From a checkpoint of a small transformer trained on Wikipedia: tied embeddings, attention and MLP in parallel.
Each number is 500 + 50 x the weight over its row's rms, rounded and kept within 0 to 999. Layers, rows and columns count from 0. Numbers have three digits each. The size before them is the row's rms in percent of the matrix's.

# layer 7 MLP down, 64x256, rms 0.0621, rows 43-63, columns 0-63
107:511569478506493502503505511490446491452457396503529491516521505560537462539473510540563597546593491523494391538418517507475418464456525465526465492516438557429546397585402615572440483560493497
101:456509540461523513437454470574547566569501439596527438516456503475525509505569477535522513474539516466463529539572491501483506420524523583469440433469488501587559519422417501475525534542531542
115:554462516475565524518439496525479494427535513527486481448448485503499611420457518520482442426473582568575502500480519506402549499531534531537533437464524520610452486560537466509488469606500572
103:464504477569425466521577587372570528479483558490576523438514483556447520562478540405432457394456488487465529460579474438516520518522430452598494514559561424529467537506487485533490489586533552
090:495513492496479529453494491407465524439519423400449552581490510474481542479454563493455492468685485476630440526440474497447574584499461501479484572490525522566505535481412581467530464516455550
095:457536382500494495550526472573518380486489466579487401506482540481506489469561521501510530529471476528504494482593532524507527525525569538522499518598526497461543489442528505497532490486391536
109:460487533512511401532561440529496512453516519541454470507495464529437496560512423502401483601494429576418426438599470589451487473459498481479533576518515381442527487463513571496448511487524466
098:456523534443400460597528503402462462544597470362523494527519520506543503519575462541490545420531508412517444528504519509499500458502466516517481578488656546492481504545508499525487447542503529
109:423447560513514492584457506523493496382535529515587526334519555500465481416481438551487555481572563433489517536497514569543562485475460458506561414506543533468539464483473508536495495477532573
097:477405455438542457538582480474529467530591417434432488576502499531559506456547526589584513476542500474424462505574564416430522461552506527454478464469583528504511492490513427475483518472482531
089:527446526499620535465468555457535479474531429471589539560545524476533482457497553463496490431580586543544616526506504500509473432444597453542520558526506499543534443619545397385518499481456414
103:449460490616498510581447545474576491516405451538584567459492513451460509450483550504472546458487476402503543367533494430451597549603391566546609539377535487512545494525487484485498418461447332
101:570485476445434500565595630487392401511431463614514543541492483513411456645557501529541487533498434527469456475450489445481517445506544520490487511601496433560563445499468422524378559456455502
105:441500608515611486485507375538483408423555499506504498548555515533496501501451595527567547452577500600436468543541476506522505457503507515501494452546458504382561579371496407557540483488459448
096:482456542576508472419434575525502553520505538470528521475511512510468405524453543478540509504522596517513446499503531495555462498520553552559402503401531495446512522465581506537608536408472493
098:552440471441411501476520503424560423462465504377557510442451462516527504542508496416491553566405569433517530457502535446525433529424439515597557465570476506437509578567476423466365509503489475
096:427415556508559526430500467434490548389502572551581441459508483369455429491476532457467457527481529514434518487601505553551487459470458507470425530538542459505491448620609536532497475446579516
097:520528436518426550539458542433507594522474501460539470466514476463509434552514445474453492481413467552486537529435387471461480484492498626451478456558501484548482545531624524508560532346463453
096:486455446529497540471576467541504466531521500542507560541566561522521495525555475490422519460446536450534497473492553501565492465560531536450516488439456474603531425554532517529519543530599602
101:456493565452563492507448578524420521476559477408481388546489500407436466463586517508530473386438631468526483489563525463588579437459609480451480550508530510508559550502509554487391485553492403
094:510399559491583571531499450417455494473597536562399503587421475598446513470463490547584480485550403501475503444531506540470467540543540471495526562469490481538542445443407477508362457535458504